Part of a small language model's weights: width 128.
Each number is 500 + 40 x the weight over its row's rms, rounded and kept within 0 to 999. Layers, rows and columns count from 0. Numbers have three digits each. The size before them is the row's rms in percent of the matrix's.

# down: layer 3 MLP down (transposed), 384x128, rms 0.216, rows 247-271, columns 0-127
# up: layer 3 MLP up, 384x128, rms 0.374, rows 248-271, columns 0-127
down247 107:529461506485472543500548431559467531482530452465548474544538486471566525474452381443472525516538563527498483505558505518484397452530522427529560497541512544545432524458455465473567544516468533560499447526516518468432554520509567477467434451512524448448491465497492506525519476540531564570470441536474427424509492464428511540551554470527526489486506509489510510484509464490480488517523
up248 103:509500456538503523464508564543506520547546532500468437591535498434461530459515518538496479486437445553502537471452488496508508558499439531503521482538490496527512474481562470507502512462547473501499501494510530522413445577537491451554459467521448487398511498505560507471458593540543533534515407467528533489512457530526463474545559502545536493481465520532522527445506446391495472552608
down248 098:501520466461541530441478521464508444486493479526541479458550545493520533470474525516526511384450537486514498435499425527503480494549560466439533519483505528484512433450476451566472511559508445514447478475586517505462529463512484577510513484404500452489474481520458487491450543467533564575474525517606512491455474507548466510518562485404449533531552577553483503493522485540476514523564
up249 112:535468517585474537497540503461479505530459549472522466424537502527481468478486568535555417461464474492423494461468557440480420539501524416520480536455555490566513581481451483530517499487507456578527498503527419393426473475541475489538481482507507477512431501461556504480468499476503511523526583520497446462507446528484483465507446529505475524501599490569484515491530450502537538524545
down249 121:471496555471430513517448504521511498511470511455505444460517511495496510509506500422535564528431394449536484494462584567547490543527508493461495511506582551540492462484429558466486436500472484552499542490531520450498524541605555579506412455533489486569524477451538518454481560467487471497477553502476459517583456498468506531499468524478503525442495520475490533530512421543531530444444
up250 092:538466522528571465551501579431527518463568503487436489532465470484455424546478436502573570474466526541474515524539512466550457475479466560487478480499451513521542527503535547387486488480494452480454491493526501491519507420524467520511547534572537531519404442488538471546500526451512525549615457556491545513462553557491509480477450504496488470552516480533529481512582498476449463477513
down250 087:470524521513437490483498515560484546528471501555449450453531546564402591453429544494499445524513559488448431439469554478503527502522518518435546468586509467440490504503466493586468493507565486504478459508464449527465394518484537458594509440556512511494597541498474566512468463508519515513453503529519501469504463448449470527498549504491503504493488493510553543508496458477547554522523
up251 097:510486448548523471501515568440495465535499575500456537559520466500494579493571498539487460504467488449488576479510558509523493475537525511547437488588485513486509542497585513505511459573436484527489528497518506479507473542451534497509514490530520572475436428475509530491533483458506430540471549534505572483556547526557555461484455495505467499469430472551486505494507490330473459464499
down251 107:523525535456515529511528559491553489539489434457431491395421551491540511471550513545501426504563566509550502499488526557500489530447488487541431445463467465567578493513558467516443486491544467513499543487535464522534556476448547504469422543456496508522518573496516579475494545489463482489494478496479506556525503432573464502526516514468460534439469452440497527425497540445523424479496
up252 100:497456548485512498522483477621475545437422514461482436466542544498479465520560502513533534525418463537503531448479454500556478537481473553469533544525549508537475441499550483552479539456442498503481503430465554490496498542458476496533520515453417504480470439498504453468487539548502546558467451520545486564436599505533485452496452592479455447459465481493585505501519517552537485505479
down252 092:501496474528481499514426496416485523462428515553553501485480461494510514505555486526456543451482442513528527394533498525462489599480536557546582553526495540487486482558455495565485443450514566534454542510526480567499477362535496450437525494565562453520470472476431499501454459522520473505500514535502513503457545503525525486564522541493506457469476463496531506533494560415460502493475
up253 107:461517521465467471498524566470474500491518479488489487489482526482460442502606577555427478456541533608559489542460539502517476529440548510463509501536496463540430403520523500537520540490471573405517476455499539592533493483460454467418450516500478492506537459452509526519575465441463565504496477525571517530487519519474447495515500514526477518439509498517439462459492543484523475518414
down253 108:541500504535459468502450537536506529482518496487477511410580573464436483521517521526487549442492527471516452516485487527486468611474517527406555513404493546518441482494520511518509483524538485487479514485550460533595530460544529496510517497553519495440415526449502490458527396445588540436485460554522529464418498446506501526559520540478529543562494460522467485486529464496526471477481
up254 099:421546459485572520478503485464460522496515541516510551458505522525468493531569480559519533568524436420453542475489506531531480495506492491486483448497478474502619471473543503466531466509545477454533434498561492468423518490505471536479476418467551529471516475548378555507547480490517517421482484512467426438548566512489510514508478557478460566466542445502557555480438453511473520475485
down254 096:518440519537482541524461530520581574491529429484441485498527485600487507481505523541488462442501481507502513502530454532451537454461514475570448519520476513469553526505555530551425499527499505515514447555460484467547502493469546484522458570471472489554564510530495457441489492477503479515467451468500503437497472491551465442461584555511584489413486562461359476545492473519506523547508
up255 099:446509484544512484544478546410599513472518465466516461535524491442470517547493529521510515412532501494412519496500476492484467564536528488468451507478483418513475541524519531469550454484418485410544467508484541472461486444462508482508521525511541441431486518444527486464540534511445528547540525570468440511565488513540418549547510532487506566535492468513516576510555552569555541499544
down255 111:409453535470438516501539487569529439438484506534466441467464518557539506553589479547513485482511493522424524507465493494569506439496469380487529483480538522507478507492508507517502483450455537601517541539451545441498529491488536479523535489460522561476476519544466540462573500518531520496462545407459509487544523464545518488447523508453539527535527391488542548438508548531531482474491
up256 095:438518494515480548530449463502561554581483446558486534523479474412570548504514492485529499534535511504438441424577549520471493463507443462529421438430493509499450550530500502570508480564409498536486575526462496515484529546407509510555484548527478494512514442548536561538495458511482460474501505443461480484523508512541528526528478461546453479536536486442575512480549542458532489514526
down256 095:521484521513502458571560507562497495512452487502549477500523514494579537433494506574451459471503528473595548539500436500477478544498512447509511544511497533512420502471463409483507449491474449459505568543484386491413502489510502536463552491504515447500465482527493517444568460514513517458505523537496495507530564545498521452418541483496599492510497451491561470506488414549469586506476
up257 102:504532526438461526494554479481487496533467469544444508469529504540428466516407486509460505498462503512514365527546594530477515521440460497553466540512545488479536460571442522434495509358441496455544497490438506456456502534485535471469524543513455464460458444503519526516503537515456505473444570505527452489552452506496449515532458503474433478523495494562510489548511492575539507520481
down257 112:534526458494489495537532467500481502535390484515454472477500539540549554490448523496478486497383548473497463522573467477431503536507504436594592489473541492427502533497514486460502616438462558537571447485505475543510529506553478531480513489504491503481569502513573549475506497489410455542519494493439523488499495490508469521517427494526448500506540476529390472481527500498563491486524
up258 102:476553543538566554396466541551459535488456483459474539434495470438425490475452488506516491585525444528540574492495506501493547530500522517550482497516462486505555454516419580472481504463457497519541560441560500532526492556491489465514540514540466492543443548480505433570506535555514452533454494455477480508532488467457477480547471456533533496512535495467442515539493593383510482494515
down258 099:588503504536458510481528482499495536457501484547494454480461542484493567501500435535494516527474490537504447514462469515535478507493431533432469534570431509621551459480510447445541514493504482490449457540574458515474559493504531518499493453503484518468516425503521501488416531578398527530529467527543435544589572448490475471525481455480545569466506475500586466447526494492514482506460
up259 096:492473559547522513490498524443475547503453536504544480466496545494504498466489497436477459508478446480532481510448583512469533489456488497527499507561473454530588481515568523479562494540488541496467453469496502514463538528503461456509499427568477414529429519507526517520462451488530435507462551532414490385536405525438566486480503499422474476430548467562501483492429468468501515574528
down259 098:490470476469462515472389531548484455457515460486529499515477511546524430536502480536482496456526486535508494483492481495503460453523432502581572447482419521507492486570523471518482482480469437457557465461494449542508508585553535494490494494483539498495541591501471404556514537464457559521430438525565552497501461555496571467521449540483575502488507600565525515485516464533453464524494
up260 108:455505523447530499467469538504427471521501514435539514490529503490582533536519477486469457508465364514536512554480496477536526550460501577461499553470490512452437552518517541499458465528429541506516526492500533541516459491499495442464530447549461565487379443479590529406526481531461484489513528436517498551470519456477487508500485525439536484484549434536503451457419497514497505504559
down260 111:525497526461514526512555547542517500487450503490526562520457421508551575549479492528566492534586541489508483527513513576478504411474562472504486545462465484494491532512523478472454468464499483482521538455430574454429482458493544429547419498515591462496465514444516507463560555530453491590473517464521456459539541518494481467541474509494521498547491393479476512542481484445492416537499
up261 097:529467478554435372500446421473518481498468477465495522411516472479530468446517455479494487404548517546493500510431550467503464527523461486449567490508417515506473510488476424492511542553497509491501494509511491493427548491462563481460542462513468476526509470446455422477530475518499513542476519500524493554566523485492442484557533452558558471444547454513540501523518594509480421553534
down261 109:491486530489541497519488454503557500492539490491522600466531508515575487515448532511450451483440517534446487519533528476530493508441498546489509499499511491482518548515493535502513463514366505468540472507527546468529524476520469601431501478452582544559547463489430454450440505504501434447509490483444552484566491399523497478540528571489568439476523537472454453580481520524447484475548
up262 093:494547512456517539479547632509469427510558501551486574527526534541541471488513479439469478478530524526557469534506531434513529507472576559482487505494535476535511573539454544492493459450554470478505462492440530455516455489474513540572422462576565538528431531525518429475466513505483551440516511498522430489556526420562492527441556511550522505508546463508502536482473441499491532463503
down262 091:447465495478451494530495437393468469529595472480492507488527533481433558489532520495529511492520574481429541493521455531446505552483502479470536530504476555441460572486503447481498545522551456473504603463548486530525492498534520573440519535458530497540491479532441527502507547396489514505525519450594451520484569506497483496495532594444505451535442500490463492490409526476492524526480
up263 090:583533457551424447449436541506466451490548549561450449408496508500527461461518523524506427473480463426516489550490505456485512570472519428500496498419476405526520513516486485466504483586449541573449527461524490493453550430510463523487528500540470551487496460522504550492539456534506432534457492433482516421448469508453550495477464522479472472514499477546500532466497479420517512479526
down263 087:528437463525510509586485483456559506512433511488529501559506464466430500585566519380447511497509543453486493617515465523508448498537456485502476500498545476507554481515442553501501534572503470478434598488497516548534464538527467478432510536515467409567532481474515493488510564436495521495512524463501527516451419482533462532501460483518497475554466454545453514498485485535462566496524
up264 097:460567509482487479466503530479480429551458609481499471476541500430465504476524561514477493464485445514455620458481455562426432599532470527515387460518489489545516533535545501506509518528503444517523505543538498527538522530513451485520496505538516525527471497505562456453498417567498418562403505474493517497514457527522512432569499502482488514550539527507524506470535485516525552489504
down264 094:463449540530561546428493456521567454457489538509568467531482473419466486491498510546535486439493459516518498560473456476499503539483499463525437544481508515501517513460583523532486457551573454511460529474520456545493554481539441555523509555386461467500525498541559535467513491514389523525514436452526485503499545431540518436445492475562462517487481568543474478537522497473550480579501
up265 100:513511525501500493546448549393484517502548572458475537450434485436463610550448460495542522504514477558478546515528515461557501508446526450536472415448461504476450577526449520505468512580523568519470542535433473485488545520498458523537470524487496465523563492498537442468520506466492473491573442525549527516523469561473500489562486527529489495484531465524565493484472511458441482416431
down265 095:457486501488459564504502471461501504532542518462535479446536519502426535499439479466539451519513512473497508527533507489530431481481543489471497455471553593450469524574471439475590527536574555439466487513475425522461510523531531520513486517561426455595539473488486545533547590496481497474590508481538476512465503520406467487529392529486560475499513508481442484503509463502495532562450
up266 101:471460485507610494462480579490485467490517449548526518500582510483455552469493588432453512504534539469512506535517475485534511512450481503390554484533476461559481523438477504540610460510518472484498416530489515487467451510460466546463500481535505476434415478500490475502493512472499570498495515474438522487532469487422512598520499564487439493451499538517489453450587536480480526543500
down266 103:515512539575524523533544514479544431543502602451491519536501424475492468527507520529527533440467476488520590435526492527484502551495422430416526488424495543485510439473457579559549455522497506472447468513444541518509510561425506486488469527463471492501471458492498516545529549455523485484533518463508550477456454515553477438499505538538453491432540511514527442543545472477452574509578
up267 098:501476447514536448509502425528510497451547486469535528439507598499547518514462578481523512543526448427543483449508500508524483491442501467442566500529509517513501449540541551521529521448503502460475455466413453509591509501529510538508462471441505560511447417491503479480525429530454538524455492413477535419492509552485472593471463476490501604538504493496487460483510451449569531492500
down267 096:501495402472420501468515479522452502504551555474443484527525482476553494546562459438493538550487513532507514535496556509515546504544547512489523475542517479524505505390488506561588500513499467584501520519439493473473492500534481565424513560520563453510496559516590433453511553461495488507458461454484500514487511527445462470414510457519541538475506528437503515398458487553436478537469
up268 101:544516473511528548514533437452527461529506569520477522480531434456491440480459491476432532517495463501488470509530495523468445510486516510446484497530493503493528544455432409497531534541436519524419542475496509469496573481539491459384511529493525493465465463467494529528522572459515471470491496400406493415516534572445470432527487484468527485487540543524540514504486595498584457518560
down268 093:568480409475468586584500520479515526529522547560420463488533473424466446550549482428524488517490501486513575514478421519438520491502465507474537462522477514502455527503418464482490474474580518480470569444525479549532557524544590556477454493530505478496463448463501529489484467502471450472490510502473458509575480478475521397523538518539512529463540529472543533502496567454564484526532
up269 111:457505495476447502566542520454444474515560470494518583510524518475518525493451498508528437580562457432487549410518501508494493611474510507540496555515431435468455499463490510513495483490495447523466450481482523516461479528523483540561498463573484526439465507473564554487460430501456534510561465494522508556505458471570526538493522497448442539592560465507581522483556478542503461439508
down269 123:510539486508543524507500469493581425528540520556498463531512485490531505458433508551537382562537539529451447443523529503544509512493501482514479461423463455466459494503446512565553476526532459500529532525519498449469523462530521474509531540457468527485448477502554490458450456530507524525505487509468496550477498496496495533509609510411434541552421577482586438490517423549520422506493
up270 101:547494500509564448581549482543527512481470483476495462438441478470497490520504459416470541548571547448465512460516448418533447542498563533525500551508494484480436555496537507561473486548495503506413474497535474452462475504527429487587494536495514467523565459494427491456503518469499392473452520452506535510487510473439504494490558550540531542427490441530505523463480545478567486487572
down270 098:466566481530528464492507466486460434531506457474503505545518430513572464515554498491484476466420489394492546508544542452506468508467633557484511533515542482439561472583478568506542525508481484543461527442456534450431464503533455491512553503510512532493520485572488504478463564472524482435522531488455456503490486499520530503504594546495481454424563458494510469534487495555443545454496
up271 098:475514504538505534473520543459428466469499556494471517473454460552545473512503526451525478533436514485511518501462536494527480507480514488537465468519498453458529528520446458530572420501496579489501430446489599511480534456493515501497483514539550543507477577502491507494569540493551448525560541534537537486458624529552420436573463478475417512576530506425510473452490496493510508570557
down271 096:481469523472521490517506477537415551544532593449442382482558530524475460518478457528494431515472546490513494447463516518476488520569483457498548530520543488469523490415444481536484463445476513485608474500448573577529505440495468430479467529514513529497517461474571527501510514457484554429537502488510478526485527587531452556493527505570460519439531532478481487540525493558459512446510